Weights of a small transformer language model.
Size: width 192, vocabulary 4959, 5.17M parameters.
Architecture: RMSNorm before each block, learned positions, normalized queries and keys.
Training: a variant of SOAP for these matrices, 3177 steps.
Each number is 500 + 40 x the weight over its row's rms, rounded and kept within 0 to 999. Layers, rows and columns count from 0. Numbers have three digits each. The size before them is the row's rms in percent of the matrix's.

# up: layer 2 MLP up, 512x192, rms 0.146, rows 337-403, columns 0-63
# down: layer 2 MLP down (transposed), 512x192, rms 0.135, rows 337-403, columns 0-63
# gate: layer 2 MLP gate, 512x192, rms 0.151, rows 338-403, columns 0-63
up337 112:510418464497491512543520513484485528553485475490481452468426499574522567465566583608454494478511454493517498524483513437455495521414489587453527505526482485531503565483536463529493530493480492
down337 105:455557610474519496490461489514488438492519530442508480529517468520460481457470528414515457558509530492416461479499459539532458422462514483529497541505509475528499444548567515537537408554513497
gate338 098:469524477447515546451528498495427508447493463506493557502539481440522517535472463494518436462404469545448468532421510569515538437564471514524541495488470540538569491483488507543564540438471565
up338 102:481432593466510482522455439518537486470561573514538503489490462531483518461517424467497526466608517457505464501589547549429502496472418510478534496580497533484444501480498483467472466468430464
down338 101:534530394512533576501526512522507511561455496488460483472589567548492522476511542561542495556408457550548522509550510471488537481492521431468487503546535539524456436534459507442544526573507515
gate339 091:440489579533530499510544551442489505501479508507514515500543428524479516469559530433509475551446524501506520530560516502468553438492520515497506492539518440507407557508506493606457553466526586
up339 082:551528544530448481577527527484459513563462547564497506510574622494499585444525486454508561511490582495494546531467434525507550547508475460576494467461511517539484534488446530491443512510559506
down339 094:563518489574495524472478547421513536427507536474506487540481476563496503467559489428531451553470495568503514480467481448529508434441489503463547491469538490466425505514583490564475506452457464
gate340 092:437467522562463535520489443529493484533581544497552505455432497452545472443541454570474517549498562560466448489483434574490522498564513543477491524456519448466471481481490543472486430554505524
up340 098:457493520393470464511476571460443504455462447522513519530614546500517510530476476566445482474464485501519544446532531496598455446553507462487519534443542523513557516447511482530485527570484496
down340 099:526515521585523533496522532590474491486485468510488567481435512507517598477454494468512531495537524476516559461469512479490527559500492557467492483475477490547497482558450498492597468565540503
gate341 106:483463498480557453506501504451474408473453470496506474485562464533535504522546450477471493522530502520517496495437421530444523508488507528468480506580558518461492440467552574466514532440508510
up341 092:461526450461550440487552495490503520542476500588469542564544550512453476436448534477487574450524506548565460523517572553458516557494501504454518527522529486491500514475477436467511527527463481
down341 095:508498490524536492456468512491409536479470539482534549537544473485488437519463547572495510566508534573587467425482493548510519494462534474514509436524515436509488516438539495414484522485499492
gate342 107:543392457490542533420550406482568522538438449457502482514453518541538595508512503507528484487524543510563495515471552423472545457598455555402438528531515467508495564494517542485506528509470469
up342 097:556468572488447504505483474485493505458570559542456508495491547490542539497526474522517487575469541426530467525498524450553473548469529468587464505408531427511534529530562429467525501477503499
down342 103:528530523509468451476477478474491496449502546456527439497525423550464547503469514471574475464454499470450570498463454502489478562439530488440466479551503456520504479422477526538463460566585531
gate343 101:546500458472510498479496497524492518580535486537501464445535362497442458454513499538542505517465499501509510534429488482491439510513481516501575492514506454481561482446516514604497452513477541
up343 091:469528546438502547488462511547498522545480394465472572535499544522484571574594529536563426483523448476542474512502535557526428545598454498475500535551468558536424471533566503468526498487450500
down343 104:505463483549565489483581502547617478509557497492519560534403612528497467548478555475477524543504543476534482555512532513523542480517495567535548510479566458487581558545477539510532556498516456
gate344 117:527411564462459515579505489480542521465494541505528444494476423462507492464461497528474571545422486490492459469491471478466459491554546494504475494482493506537532513529525495502508506571529519
up344 121:494432476513489420554514467495468503558545491514507482530466479508460489522473520525475403500510452508470517556433560478443509454554541545531541465470448525491505513515513529512569518459543393
down344 102:413510522488495567547501529546468487511466544436565537421442544512539452443565531549452545521450522475499424512530438565503478487522498466616470532507499532524455499507564525457521526519441505
gate345 096:548475545515476529562513535559526605473429461536530496431504482497525476467507451512519475482532520511526454495432483520522523596481530579463501525515476484507496573433453471505556500487525446
up345 102:429577455509511552524511506512544503536514495491476504480419468537544482506452547516522544475450505434511525541494561514499478517575446485462522585515482516475490435573496563516555492514549540
down345 100:553538425526530491526546528491537522434513485527523501523476491457445479543437517464501444510449588531500498513418478367528439513496543531493529470469576495466511503501559481516528564504503498
gate346 097:452487486523418509468518496395566453551510508489573566569520526534515528456542539496546511553510478482433516424447511492443508436478494528502417532509487553526533501495468408512456528490402489
up346 111:489479509451537469533500433502538472528499499498538476457534533399518435511574454519433496473419452415486586461537539490481543526500538468491496435463456410485521572459491429573485497474516495
down346 106:425475516467503530491514490513447495526422436540467526540514507456502462533590530539524447563455480569454510518448473438514477524493512408573564517458485444485509444493438465591472523531557434
gate347 100:511557469505496533538511478512504488462465537455450508424562554479469549492427517485525557475533537534507516477623511492526517414551399529470498417519528463448480560513564539552493483458530468
up347 105:545528481446461493555504506525478512475521451513519510525503449510588489507566464469449474547543444493578462507424508476493573546475517442543466570529523462536492521497476545525482468468545553
down347 106:496542452505525485536493464511494532558443505414562470493524526471484500466545563501454520515513467499507509532497498458472470544562415476511528487475495587477464468413513476482523576428529555
gate348 095:475489472554549486566526440548486537511558494449538418541491458555452496459487465493464462476513528448556487475505560483508470514502497492478467470525492460505537490411494494523518419457541511
up348 105:534545554476523509478466561508497505515465532473523538441535529467473441462507503471484514458530531518531552540465549490538477517522496570437509499405493483501599513542525487527517547504416518
down348 098:539555529493532517516506523482531517491527470494504551541494526490511426483475559498487527494430490522548476561489541470516453473487572504544525468519560532464442426537479500487485507539361428
gate349 100:521503458498520511503490532460494499568477462533535459478568551477534523490513512522489487552518457493532587592530562486473533485563481510448514509526517501518528569501507532585400555547479476
up349 101:527574555542482452462571464475557529530561533481539443533467529464512510500540470521380457554471484472500465527449526538513530535525459515541493507447451506554510556488508497506543448460582483
down349 100:480524513488512511479456490494551493505511507522520556534500516512543457502554525487505470521493470442489539512563484515528454472459466509482591476396521485537525544479492505496523411472510494
gate350 087:506465571430514509519540511553487482424466504579437483497523486501521518530551527467537445460444499460449545498460563542487535531500425470517484516509517611467538478486513474509503540482534516
up350 092:533491459546529548468493427493533461539491474514487508474555502438448458505519547458497466452478472500520446467470596475499514522553504469544461474432547627450532526506566462501523535453566549
down350 092:508450485495534545556502500466466514550539396489453470442490515527469500591463533495540489472492505503532480433452471529487497512530545445485456472476507540440556554520491529535535506517517569
gate351 096:444444479477530586479452477531469460461528511425536568518569495476444375494489505493484470496508544513481529479540484553462494469592429492484520510449457491549526457496512511489516484538536475
up351 095:467507560462504497487417474517471460421466475447507503469569500441429448516504501464501475522459516426454597443466439467520502436549498474420474472450530565451519534487522481496498564547489530
down351 100:501541544444553527509495480472521475483466527511558487430490488434464476449400481548473508498478504480541524499436463529435461552583516568485449463497533472496511470539501549456536470465533479
gate352 103:541457488542483517519491430446527434543440495461452509433447559558525455433487494542545506479507513463539510518495524524537582519496600475522515444469469545548513559554503473480523465520527444
up352 104:531484454430558446497467478542488569496503451461489424448470513483546483515520506543491499393482580507529547568474516488513518502493595559479515511467469504532495528596460543546596413433511480
down352 102:468520542490479553512502500475582530423400550446471559490546445439545510548508546464480473557534491547518485407448450467445461559500440552427453491502566528463466416529552486441423542543467568
gate353 087:550540481559479550490514469538496490500493518566567550510512499466511532434454521547526520557549493481555446497517510496482458495502538569530488525460475565445499524601509465456493566415553491
up353 104:548477502543423485457509542542468491470562450536569537504452575578476466547379439518510504466554501513471491593503461504431541448445502529496420491490473515519435539486490530474523561450487470
down353 100:493521464479544574566482456424518464499526431465386555545498538455480564480511560551498464514533522448490495438501514527507441439500483463526539507513512569506494524461535470437533443503468483
gate354 109:521493497469488562501468526481528492621440539471552497522527530459483546528545456492501498499509409516485552505459500532481527505510522539527495541508438426526527463473457462455451483548565488
up354 109:547494487479465405513487514507479465454493456506487492498506495518496428500430525420561507537467478514539507516552446496468436465583503469468504378515436566493455479601521453485514532452448566
down354 105:498449514550563504441473518517509480427546455499492493503498495536477505509399536538542514546490524473518542488496474512515520531475542531528535499569488559505476524455575531555464439429427455
gate355 104:454533497467557521471529527528460542576441504602505496543436466471535516478522445496488552503507513489523488545475509462508518500579463522511494514473564488460522468499474542567544541491551456
up355 104:542476573527505500496597443526460506519487509473509507537470491501502422532503436517472430488563556480501576558475535490509476514486545496436463485520476481479500538426522527502517486522502461
down355 097:460537532559496522531404522447516502563492505591473445527524449473499543451446483537449504466531473456501490502504527484462525509457480473530471476444508438437547530422491508457485567473521496
gate356 097:567517490450530442506530463564484504435547525458484448426476473535495568520498493479502483485527538523497508500463526418471574514553499527458544484496519533544428572525495511525490478427480470
up356 101:472516573500486611510442459455504457594418486528566454565596562525547598485553523469444519525569549584490545473552519577498485543522475530483453532505524494441480523475495501512483448565478498
down356 094:447538532564517508559526513488445571458502505424479451499502508506524542440555485444543490514495469513504580484610540482445518474420488485477497537476497601400497525438489565489479509452483506
gate357 103:498457509491479458564519457515484486421499502482500485438416503483496532520476502529477566444553569446504493460463453382465550549484537498484468548484483535485534555527501462444483437496555489
up357 098:488597512535503468420484490441508488484453498495440415453562503508426437497432447535463447542501488586517524490508526505559557517483401500484490506519482456514493492561472520480487547467525490
down357 096:555487513500467424522560476530480514492535490528467459512525542482516525547410424447516519522512496477459524428509490536516469532432543484520438518392512509532595452472472439480496492566539528
gate358 098:484499527588496531522454523482480540520515487484565412483528477508454499463480562486511514495496554564520478440561474530542460458550487541544520527511495445454499475476483462548492426468487528
up358 093:519485458469487460533496476457458513459504564512527493548477488499517559501517474506493479494475514446555468455479433471564524443459481461450490486539457511568447534503442500494536536508550539
down358 095:478466512454423524583583521584541429502465497519535511506546543558527539444447592459472536519525570514473520532519478534491456513513499455491563469542549522458541563514518565479468550458436493
gate359 094:493521552492488462454425481521502526465479542429531535495456488571447491475495497483442482527532533469479493480515471483526526525463544516553484529614410432480486498482577506517476531555537513
up359 099:482492550578416535474501501476517549535496503486457522499465482479487521412511456501551477531546505495545431480502565541460475546471465547460566531507586499565515471416477460425504482449540519
down359 092:475490474508428511535485521528548493540515473539513457443504523421420547524499532515478439524546413486485499517479482545431414487584437565538458457560521551513541498479528553479510453567495564
gate360 096:570415467501490489461519588498452510473480587536497488546508505443550580505530486490587466480450492567502545490471444501527530500468570518495476449531438520484575483555553527505547521527454459
up360 099:458525442504443455489509444446486513517451512540446572438511538484536500591538482463526576475561474530520510514566415481544512534477510478576478515538496521474509475425473529520512480547514521
down360 097:535500522442463481441500471473458488527495530576480415472497489409430520537556541436548518510542440471497500494451471508466484542505530474473433508567385566550570463443532472470526518464524542
gate361 120:454539531535429542469468460506428489481440497513506410548557528493485551535545480469519538428481524513516523457522456552470432484610541511526487538501512562480492500504502514501480535593472537
up361 112:449527489556541555427430536535494505579419482501497519522487509453488441508552494623517500541482488514460482492474473503497481548460448537467453548440497503511461541526503499491537474540462456
down361 098:422463535459454452561504476565510490473492536527576541432516407420475498601480456540531511499530491450547519526454464458491424542470396475555482476549550526475535446523513484473527447519554538
gate362 101:489482477508443506485493523536488480510470568590496439521528442504478492440441535483531525585492482469530472508497562494414530505479607491549481433524496520529479531519493504595465548518524528
up362 092:466571481501535549509485493517622528405551534500551466485519485532451573530456465455481521523479534470466534540587511610531510465535433492533444520503483546498460568476499523494554564507523528
down362 095:496458454503526541515520563515487482517495517552486438517504443440510548496599550530457519489461475511534577547575591497529488477509476449473528574543418519500489534443556543545465504473472467
gate363 101:480465478496505519507524491543521520563501456505463490499587582478551559505515449495458554475474524486541470465517426505489504523490524569495551491552509468534522479517528628563529578480560534
up363 099:439538529546499525508497523514530478558434535546490454497536502533555537571543458502396535426504565480559506504540437499394472516422487480497528506479571523511503498542449483471516499453553495
down363 103:546465522545491475568516565566462518458547482490544516556512500533467548463490486510516571483488513509438468458566506456513552557484477521478490442503502493496444532453555544484555536488541501
gate364 090:475451478531512476494468460510506477506568504468593499496573504544487501461523491491543444404438500495477486410623461465480551471486479516536501457496488474511476486436473586431472514539542496
up364 091:525507548496469451520492518463559503414474442506471546489548426503473506579456491468474380536510522463490588477484502480572494491470490480531554425527491552503510531529483547533425515480534412
down364 091:470470562517502424447488530510496467455506473494564525526454408547530458477445483488521442517495453470449561545574462529468490480523490538451538457540529507460504573437518486549503496534496486
gate365 100:475466512498513499475547477452483454420531491501545563489506530469491431471566468521419517539492499512554428452496409562412486412511457460513426515482526504508526468551486483540510487460505478
up365 099:517440554476433543514496524488501525479483506484468497515481498466510527487478560468423486448462538522519490468445533457526504444469517529494456510429511574521516497519549462503433474526479495
down365 101:531512428474474542545427443522507516577555586495489502531512506503445514537463532500520437470556515555490478589530526439504492558525534489456472517480508487548479587454527488494531450517480488
gate366 098:505511490471514415453533580455460493432493472510457551499496541467465492518545472503519478492498551516506515517558482572464509469541457482521427528576486524488516518542478447467423519504500579
up366 102:542559534453528466569536528583518466501523459501525397486498431520528458484535452444435506490526486473502498505484538513440513498523487555589523482517580488441576463434501490497505495507489541
down366 103:462460495508582441476486547580551484522543523490542447472415479501562506520558459576572551494464520414516510455524524548539541492471449526583631499524492544453540519538449514481461596484476497
gate367 091:511542547521536516452506478495545500583490451505479444493482570423523548508544485504433467424458520528537425530551540492545482466509463516447570450598535455587545545468505504507532547507585480
up367 093:499559465542531504493502554586518476432467565523513525492501468435473623456450586475467530529561467510553564478506477479455489482469517509499515468480498551435454553520488495467449531514453480
down367 099:495473520547477470588461536494561499482545496430579473496501499419523509515442466405522487618507479447514560542478501468424518539626475551532509459460478510469487481556561490509466453556449504
gate368 114:448526411502453483441505570485561433448632519503554525528518409497510489510484419417472493530449538510496440547508473502431448490479471481534467521440484543492519549512533516465527541521491485
up368 107:492483516468527446513501449459471459541474500553494489512602604452459431548461504514467474514592514489439456575510556452491543444511473537520542451553538504522466514508448441508480396553436531
down368 101:441507510509492578477496501445545508467546482532587551502484456406543532459550522479472439520546563533526523524503511480417456544549438523507525442439566526509492478532487515527540498545498527
gate369 100:432504537543462483472537474457473496505475515537506525542505517458415483434489530532519447527461464478580479495570536437484488500560479525517509489490527456533505517475466565525506454444496509
up369 096:482489486473538500465476478518483546519410509499537539472483461442494376464510483561528495482515505496524508453554526465517495562539428551592484520535492429454561554475507552569473518470551504
down369 098:480508489459518499518486480448533481537501489538508475563541469520485493454412514530547466470548491554506493518473491484534478470515417497457522489508528416514567461466485520521455545499534482
gate370 102:465529460428455490460554402470474482470507523450498418437448522455501526511546588434427422509475510421576520524543580524515497472513484485466523558454528495529540484424484464481468443448512510
up370 093:466491510489397483520522458491513462511467435474457519510509555531546455502531594489446414539500567423527490462505570501458487474486454551535452511466464481454542518416514408461530488472472507
down370 106:501562589497547460508516493519546508556413538475531613476449479557458449564461530583569494480456462503501556509449457466533489574492479451586453549560455434487481532511502473486490519472483482
gate371 115:557509515518478490501505453494575575486501502445512502460481485470508516509520431524402440488454532455491549534571503465503491520521505521422530572457502440519545458478508470460508464504504519
up371 098:464564503530474488468499576441480534474511531470512516493580469457528510566389497510508460505487492502536505484491562536568521443491385501545494460462532545521479472523484477537506519469528516
down371 106:508493506533581527478476479525490435489483463481502587586508498428572436461525533497491518505442475574484484519493471455462485506495561454441508542560530581487449408560481492538535510517525467
gate372 097:444520438496551499420513514531524451477414480503571532445573516514488418492498446508504554533575449515470505458467541562400500488508487513477481454512470569458461486474559495544539536482442540
up372 095:489571556517445503523419535506535455456512507461527489452519511448500499565464501485518544503509454514523566447448477498494440536566532518496465523520548505503472509481571494498473449576474491
down372 107:559467519483441475498565415464478520498563462469520481456473466455498461468517490533484481472452535423476531534517471537530517557538448459541489513424579432542631504517478487539468480514505537
gate373 092:548516479496415506498522472503455486561449523518488540552485496485477443513554520417555498495498504521559472488454463495407540493528514552494500492587455467518500483402487502447573514449529500
up373 092:510587429494504557517442427492459456564511559492511558599499498474508452488526514523482515521538518461533563497468464481489534484447521501502466478537507492559495505516471545487563542484509501
down373 098:449464488539585469500539523500525543410497468489476487454448475527523470478523448529454491486512447533435497521605478507511524554496510467492455460461528573444473548509515564489528513543470512
gate374 107:488454482451473445510588449434552531479543547525489506501482476473500483548506557467448478475467478545542533528494575498458518467515516581390500532501516503562515490469507450525525502476484585
up374 103:455558566469487514507526508485510440487543523466498537467455456475500527477622531515553495481502528446482507550481549516479492447498523584475512565514531427520486504434539432492475496539429504
down374 101:488609433537537542569481498447532461510505486488473502484431543489526505522458535539508624524451436582480460496442473535555494479530537505531534526501521513463499480468545410525529534544487452
gate375 089:478473460506481485487444540505503435501588591521502462468525538502426511483540477542479493533544491485528473480510485479526513474391484574443489397479375532530453472454456482487533571493500485
up375 093:431550545517524472452510502467490519489487511518461538507422479557515578574515563522542395594426504509422481499522508427507467490565508439451501488440543475512490541457531430473454537518502474
down375 100:481476517479570528472572481533462535474639475518449548493497544479480472530569592518533497500468549547460481579589489435502590545464501505486467483498486505571543511460464505436490448485476461
gate376 109:445523589470470571449449443476449535536455473458498497496493553488475488529575470507472490521519535525468558550436493501540501509523581542524506453559494562512532556490434503473548462492496524
up376 114:501439545552469466494502514508420477464553536595533443481514488439511488478496452452489516459449488498521587570406474525522466612391566544512506455462558545538505430478523472472539439464499508
down376 101:527439605513448508474490570462549523514535585440507575509520532556513496463498440551418510538476543465476493476525499485482466545478541448476519459454500488564479538492417505493461447472514488
gate377 094:650467418570598443457505481560569460483464477470486527524550508511597576525551508430462530467453500467471525521488519523411517476470441525475430506457517521524566558521466454525463547488434484
up377 085:482509440551550512417537515485442483518465460585541507604488583535424555500496440503489483486487582500544481453533467518521518505464501531476498483562423550468503524493531496523504472485431509
down377 095:517549451511522570545497473562488495557571494478526455498557512427495469462514477465538513524424447558617543538450525484572481530465495474535494498522581506540504515578495452476521545578401518
gate378 100:522517433446578493497513482466571479527448481448448550486519491505408482535505496477465464567542583481471497537408545495434458454538484513475464511400496487565485522553461524426492484465430503
up378 103:498534442464512548455517470507477562499573525515470525581541449463454509481491519527483443527519479500474473527540494501502533542499460497483496564492425505513554455492416590450505464473487599
down378 099:466502531462405587516438497472460431476494505453517443560477526515472482530541524490509513501578521457525510572484537553445446504443466517505497458449560469480464536562515496527577472502472434
gate379 095:517507583504557503495519519534352573517461456518521535513520425510560525522504481445516561416495506520477545506486471501469536465520553508571502547538534532435525467539447481571467457473539549
up379 094:411543513481485521553545540502522480480532553485547499529459527540497564503460500591521503449492512480477524474499433557529490522475530493470522526559523520481479508427513519442485507551524537
down379 098:468527439494485538564519499459472551547555516534589507552495449491483489515448474498508503528562514465557416435520419544508464513470468522534510466466454472491423522432517489526474460523459494
gate380 092:568485487522473481509598509510500471514467534541541492446450530458473525537485528565510504531533458578556441481487488483564470458552498524477500412629499473480515467479497501573543477418499531
up380 097:493572503440488497462492502479569471526526506456473519520493508572574409527466514472470481431501545526458551538573496505457482519499463505479539550482474481503461559511504494434554527504583501
down380 096:550512498439487447446529570492557500486453487484511488467529493586504493532447442478503445536468482571457432533523525548559437546453547507557479521463584543551453470464504508537568501480487477
gate381 091:453523490503434447523523491491492450477416499503517492536468478518451511542512511557498452475418456461479434467489467511512515550489431470506437560471473577535494535504549537477501592522549504
up381 103:533453525507563475498542504599462514514506513481494600524444435594477485479450462489518567508465498508519509485433470465497507550439475553535485470484564492498470496546474544539529505505459515
down381 098:592480483421572526552490491404506567487558457560461447537477502511475555555482482574449474512498431493467550507476520469519559525494534531509434499503445473523452418470573455459449467503500465
gate382 093:509473495472510476485453509553459458542462423453504501500420462470475509523491501480540468492561532506494484469405474471384466492531469501556544498555508535442470536473502488485482509546485503
up382 092:478502502533470520462516564541484468462512477533472596502478512392460485542543454503550500466479571483556491415499529478442518517538535532514526477411476484507433567577493573486454460489501507
down382 095:480511549508492477449585437526538466504522504454489514478569501497545444536485501498414520528460535495494427446492549586389491540522505470422500445574572524467408587558533514526483452465542569
gate383 115:515518459385497511475467467501494436516486547550538524540523522453557492489511506531591473517517492464520526468471548560499544513521497445533506489507448507510503554589474526579498547447451552
up383 128:471440472447497524566539503487492510542526508506542493514565485479463498542507467476474471473496502490501469457501475544475531437517501521515525523494494563503544595549466555484517526480483484
down383 107:434515449543496428475530446575506442509479549546448438511483523539496507471511481551506466501408495509475461526434440446448522586455515535460451452546479461530499504573505535516559459582523585
gate384 104:513432557393485482528499522492505471487452494440379511425513417481445412537445489447505486516432470433498440532360498475496548545573477499452531515468482529506541413525515532399484526465518496
up384 098:480434497521471508503487557573406514445502499439482532531525483519466446451460430477432417553487457511499563508493472533571495502519497534511427489475461523409511468455495468453451519538494474
down384 099:487487547409490463502480556458499492495487522558554504481547482551551535518484447436468506494483458497487495540490518489516514495567499527500483498425512487515513462546443485509401537559424490
gate385 100:467539527530526444505572470536483509565494442425509415483450549462413436563541415444461499460514477572474451462438483487564437492524496564493533550538548520471549414399521536522546490421544520
up385 104:537449588474500435472487559512475444391506466457492509526543514527524524521426446516492454517505476521476541506563547473551474503477513533523476485512423558478394460499519491503427493443573503
down385 098:497514486455562523527508509495544554523528498478522493502516542534433465550510502463456509520460475519478544500492494481400478480511431493506518463445527533569552477558431549535487404505474446
gate386 088:525429440498473489551456495479457506479587454460506489534507494516511536476564498481485588488481511512500513417521479468498534530444536475436520468490487569501436546496500472470498545464477534
up386 093:530571519467487514467499461503536563458495523475496616496540493537504522564486544470583476516509572475531470472501477491560496429517473440528485427467419488488507461553516466513490493438539494
down386 100:476476496452487490496483495544466523480460472389508476449509507480441488511539490504497484530447479558478499516562358502518474435494517490485573553490484429512503507504373555474479505489529483
gate387 112:456522487499495559499502397526523471532535515461514514461597421526515495437430452546494501538541522542536456552547432459500528544494481458482474472402487482581477541402503543525498481512511484
up387 119:476470536527469511493450489506475512520470534487549460571471526493568484455561487467450481498440460499471555502457503521476488593454494448484465505492479582548556487540448460513516498484532502
down387 107:553428541504505452524450557513512494562429482479504539517494514438488564527535530513499538545466461446498437496492555415447507459556582519503515443475452480474512549469474584478491505504467396
gate388 104:505579432508502485437492526466516546561527416551493487481435487501512415504501477527522421510452451439481489545492520526466498525471521542470535548470485486519537524496514621431506493485511451
up388 103:546504446521496460545572497464586496456486515579564470490500587539440497507520494513498550514483558490445472575531525499451471472455524537576528467425422495485487492547509509500554550520478570
down388 098:504546520493479520463491507415476402492527525560466513510446518483442548551526454508486508521590451468477518457472511532507485515528499517460464446522490499560518536553562462460474528428616537
gate389 113:511442538535513532532486514532478496576550491546464494607461440541556589515534497430500481515498464415462475448526512538480412486534542521537470536544488454463480493493465547481495544425564550
up389 108:554542554568472451505557476482503463432541549495472492503505518536478517512517438523435499506449556529490560515464527446557459503459508500488574508410561485429442528484554552513485386490497461
down389 101:444489475498472542544513455511492456484477513515502533502488509489442410471497535497441454542484524444464490533480461543462529485504517484398447506526471504559547471520555504436438469513523421
gate390 092:468470535499493493493480537485509523427470541501450482568456488493507502525527512517496549433568421572601575444500515489453542513470538558506495451454447546502553468544497513480529482521460454
up390 093:533508543584503527515541498555525530593515488536516441517454539396517538508527462513566573544464551564513506527532467528533517479485449552524531597497529547477469453454534468447455495507515458
down390 098:478497442522488585459478497538470471529516465500450512477475537517478542525458577486438456571490441465479450495500548536432490535464497488459454513540485510505571471537579500543539423469537455
gate391 085:528541523549433478462515545528492435545438542508494399523562639531476556491508516529465494491491507480478481503575509489549492550508526412476481425475532536534502485555540503530463448489448508
up391 094:487531460440520535541506487565532489540449474472446600536536443572530501537578499439470491559507546514486490535500519516533526465526455547459557521502476561464512492467576573497496517525511499
down391 095:433542476451551451388457541406498521504503525467526548541467524549568512484443506511526488476470525510470455587545530478466494520509515485523485546467528449461486489530459526533489527550484554
gate392 123:477442483486497531490525570534577498482538477408495601479514474506477527588457520526504462451535477497471481531476463522534534470511535503510451515522395522539545535495447515480507481490478456
up392 112:520459529515456526505457409498461530565470478527499469504437537445495520485605525489447523443438499488549484435521559486547501550483544527459602485484499487474522509480453461449437452471532519
down392 099:506502515465463499515505484518547498519528564468532420474477549545547471521557462487515589497428562602570543569440464544480512528462537524511491512503617488478504512566449497521563466514455513
gate393 082:489460445489535474585473458549480509495440543511485459500452491496403513487485524526464449532504434464472533493464529558503491567478462524477433539475478550410492495499563522506519544527432519
up393 085:547487529486498519496499473514545418487512495487462537508467490491489474515471525571537498511501459509465499454525530482494506466474518546446534462565563465586553483484523453513517464442533524
down393 092:532523528507489525487474539568485463539499475452503489535510473503471488527512455517537428492539546543490502448461592518482590472483407529467535438488463600562479547529425484474466560463538503
gate394 098:513479474505452449581493500569625540560575497527473561548457531532500548511491497523523536489525508475525451420492470505570470510496467499488453522575526486470469555455556537500476491452469468
up394 101:471536467514409466505532559535485540540514512447522532452536466484517445538492467528423514509553526548484560478455490500521411510458511529510574522445578461457470512493507501458456450503447458
down394 098:532535498501496581532500494534524455522454445533488524475458524468468518461511527507466547519473577494513519465508532485438491562494458502479532587457533502568512458446540552586508509523473498
gate395 094:508513496442487507506548479546548488504518518432454523507541522502561478442519496466498524495538464416485494530579406503513475490504546502501524489507510493536497504496454491520574532499574497
up395 099:587480467444537437501532520523591514527516552509552474540416475545515519482491520487515445515434519550516562498510537431432460504471543445467509512453536456435473500480541536590473519534500524
down395 091:521495516526508489463519502528470483533530486463505592519473578453524517486503501524526432518591467505493519541550592450460501516446485489499543503460504522416490471510576506484445472578507445
gate396 087:575517498458505517504504460472527511526546507463482465479530486447530578479478479489460494522550501490465544573484519496495481518468518469560504498492577438512544570430568441424496494536542473
up396 091:503493523422474497483530447536488484473437463462498492555456510429397492514491537452580454545399479517514549494484516490506460491482508472509536509440532582443537500593478533507505441553470468
down396 096:425517523534430531492469469539527590525532507500467479493514551448503513502482506496511464385506499462458442483484494513508564505465547512482464511469471528581453468495522535487465527476427471
gate397 114:530505483437548435501456436567522546506468531482513463469542498546528540482509576539544503505522517546451509437458505526500482545554464541488513467472491535503514547454491531561505510471514440
up397 123:505516510515426515492492486466453499449513508533575471497457525509442466478494456588406534548589508525524636525447513444514501543495577494491488460417561499458497519459477453507464503501494496
down397 106:548543549473478537537494535451541562554534507457470505534509501466474483549455503519512511443491456458471504487504553547566584457496470471508466481496472526514508479519546457467453484552481542
gate398 086:471531464470475465466506499541389551547495523480515475420514419552500450522516511505491468504474580515585448541536540479497397503536496479555599524484488508516519522486510484468543459552502453
up398 082:511517484454503449489565484512561544539419490526504511495444556463509529535546488512522517523524467465505516570523526466471539464518492558521482524515483530588541480511481445475477439614461492
down398 089:482502540464471529489461540501478450475572522501494438522469492452492465492602546503525440506538495457471455484440514524465494418488468440557547483469505556477525564507632522525450507546485462
gate399 098:502521476520466474522466438494486486513538513529464459528478438547479465533524535538482535497471454453489526429459492568522475484517511465483498456431485527437499435498557503414539481482465517
up399 095:534513504503512471490511601502467476527497460492516490485429535495566503459467455524526502499529528503475544505476448520538445486504571467561569497509459483475516493507554554541435536505480482
down399 098:494544428441547531561482534483554388527515480493509568569488475549546497544457548470428472483423499607466452437503547491431521478517513495443498492549485496495480524495528498516466426518480545
gate400 097:561445520545526452493485456557521551502486517479475513465456395538518490492493388539472503501539487473509503507474496421556499469496596497461483520484428504418496484498543550497527496478535529
up400 099:485489580503506515421489525471538553541464531539488443499509454496543373474498448545495572571523515515461475499544454535520462548536520515472531553500568478485463539497527618490501499572510435
down400 103:487486486501481553462551523452530520489515483550504505447535498474512532430428470514509392431561492486432555445442555469518515489560573552529476524503497471442511496540469579490444480523540537
gate401 108:458503523463473414527480428452481490550483486495501474461465515474480466488537449432420426608531519546479479523487464520452593562505474487504488501469428593523496465476528486477578411494477487
up401 118:493497487457502565422488487558457511457579509508499544456454449486501457530468480458559482463457507519510488429519467432516507448460522566432579559562399541537519529544522575497506526482560516
down401 116:454436522535438437529508546505535526466475496479503511553489544514441452590532443509527533508521522454474448560515574474430534517428481507504477485569461514515507443496497476473499518487467414
gate402 086:457441495493450490511478528532439479412551508446505504526415532471546498496510532493603459442458500567569403543453461483487445563496464539450479539432460494565516453479532495504500520483473547
up402 082:530523445536496451466555461490517590550442412505420511570565547486433533489535505438445539523515481457451513527497551424507497489385519490485515467562463587483541472493493471509520506515512465
down402 087:543523546535532545597473477516515464451473576454463495510479515520395535472515519509522532491543471442446418518467469477480522538469535520467510500483517460417528494543458527495487499554475472
gate403 106:509505452476553599457428530498477481548549479449584547471484409510464530489508470483473526472505570462394521490597533495524461504492461495437410536441517527493493515493480525540474494462543449
up403 103:560559454432473520527464541482552509478538460492481485486440514510424481543569502527542499576508468540491461507383447487522511538507475454502498525468472529531528530517529472471535512473400516
down403 098:440515520472508544540508430455543520550515480560525502435439538486539555465564467557487433539505558565467444461525492476535503442492496493422555458470565524533518465472524546521529446504475450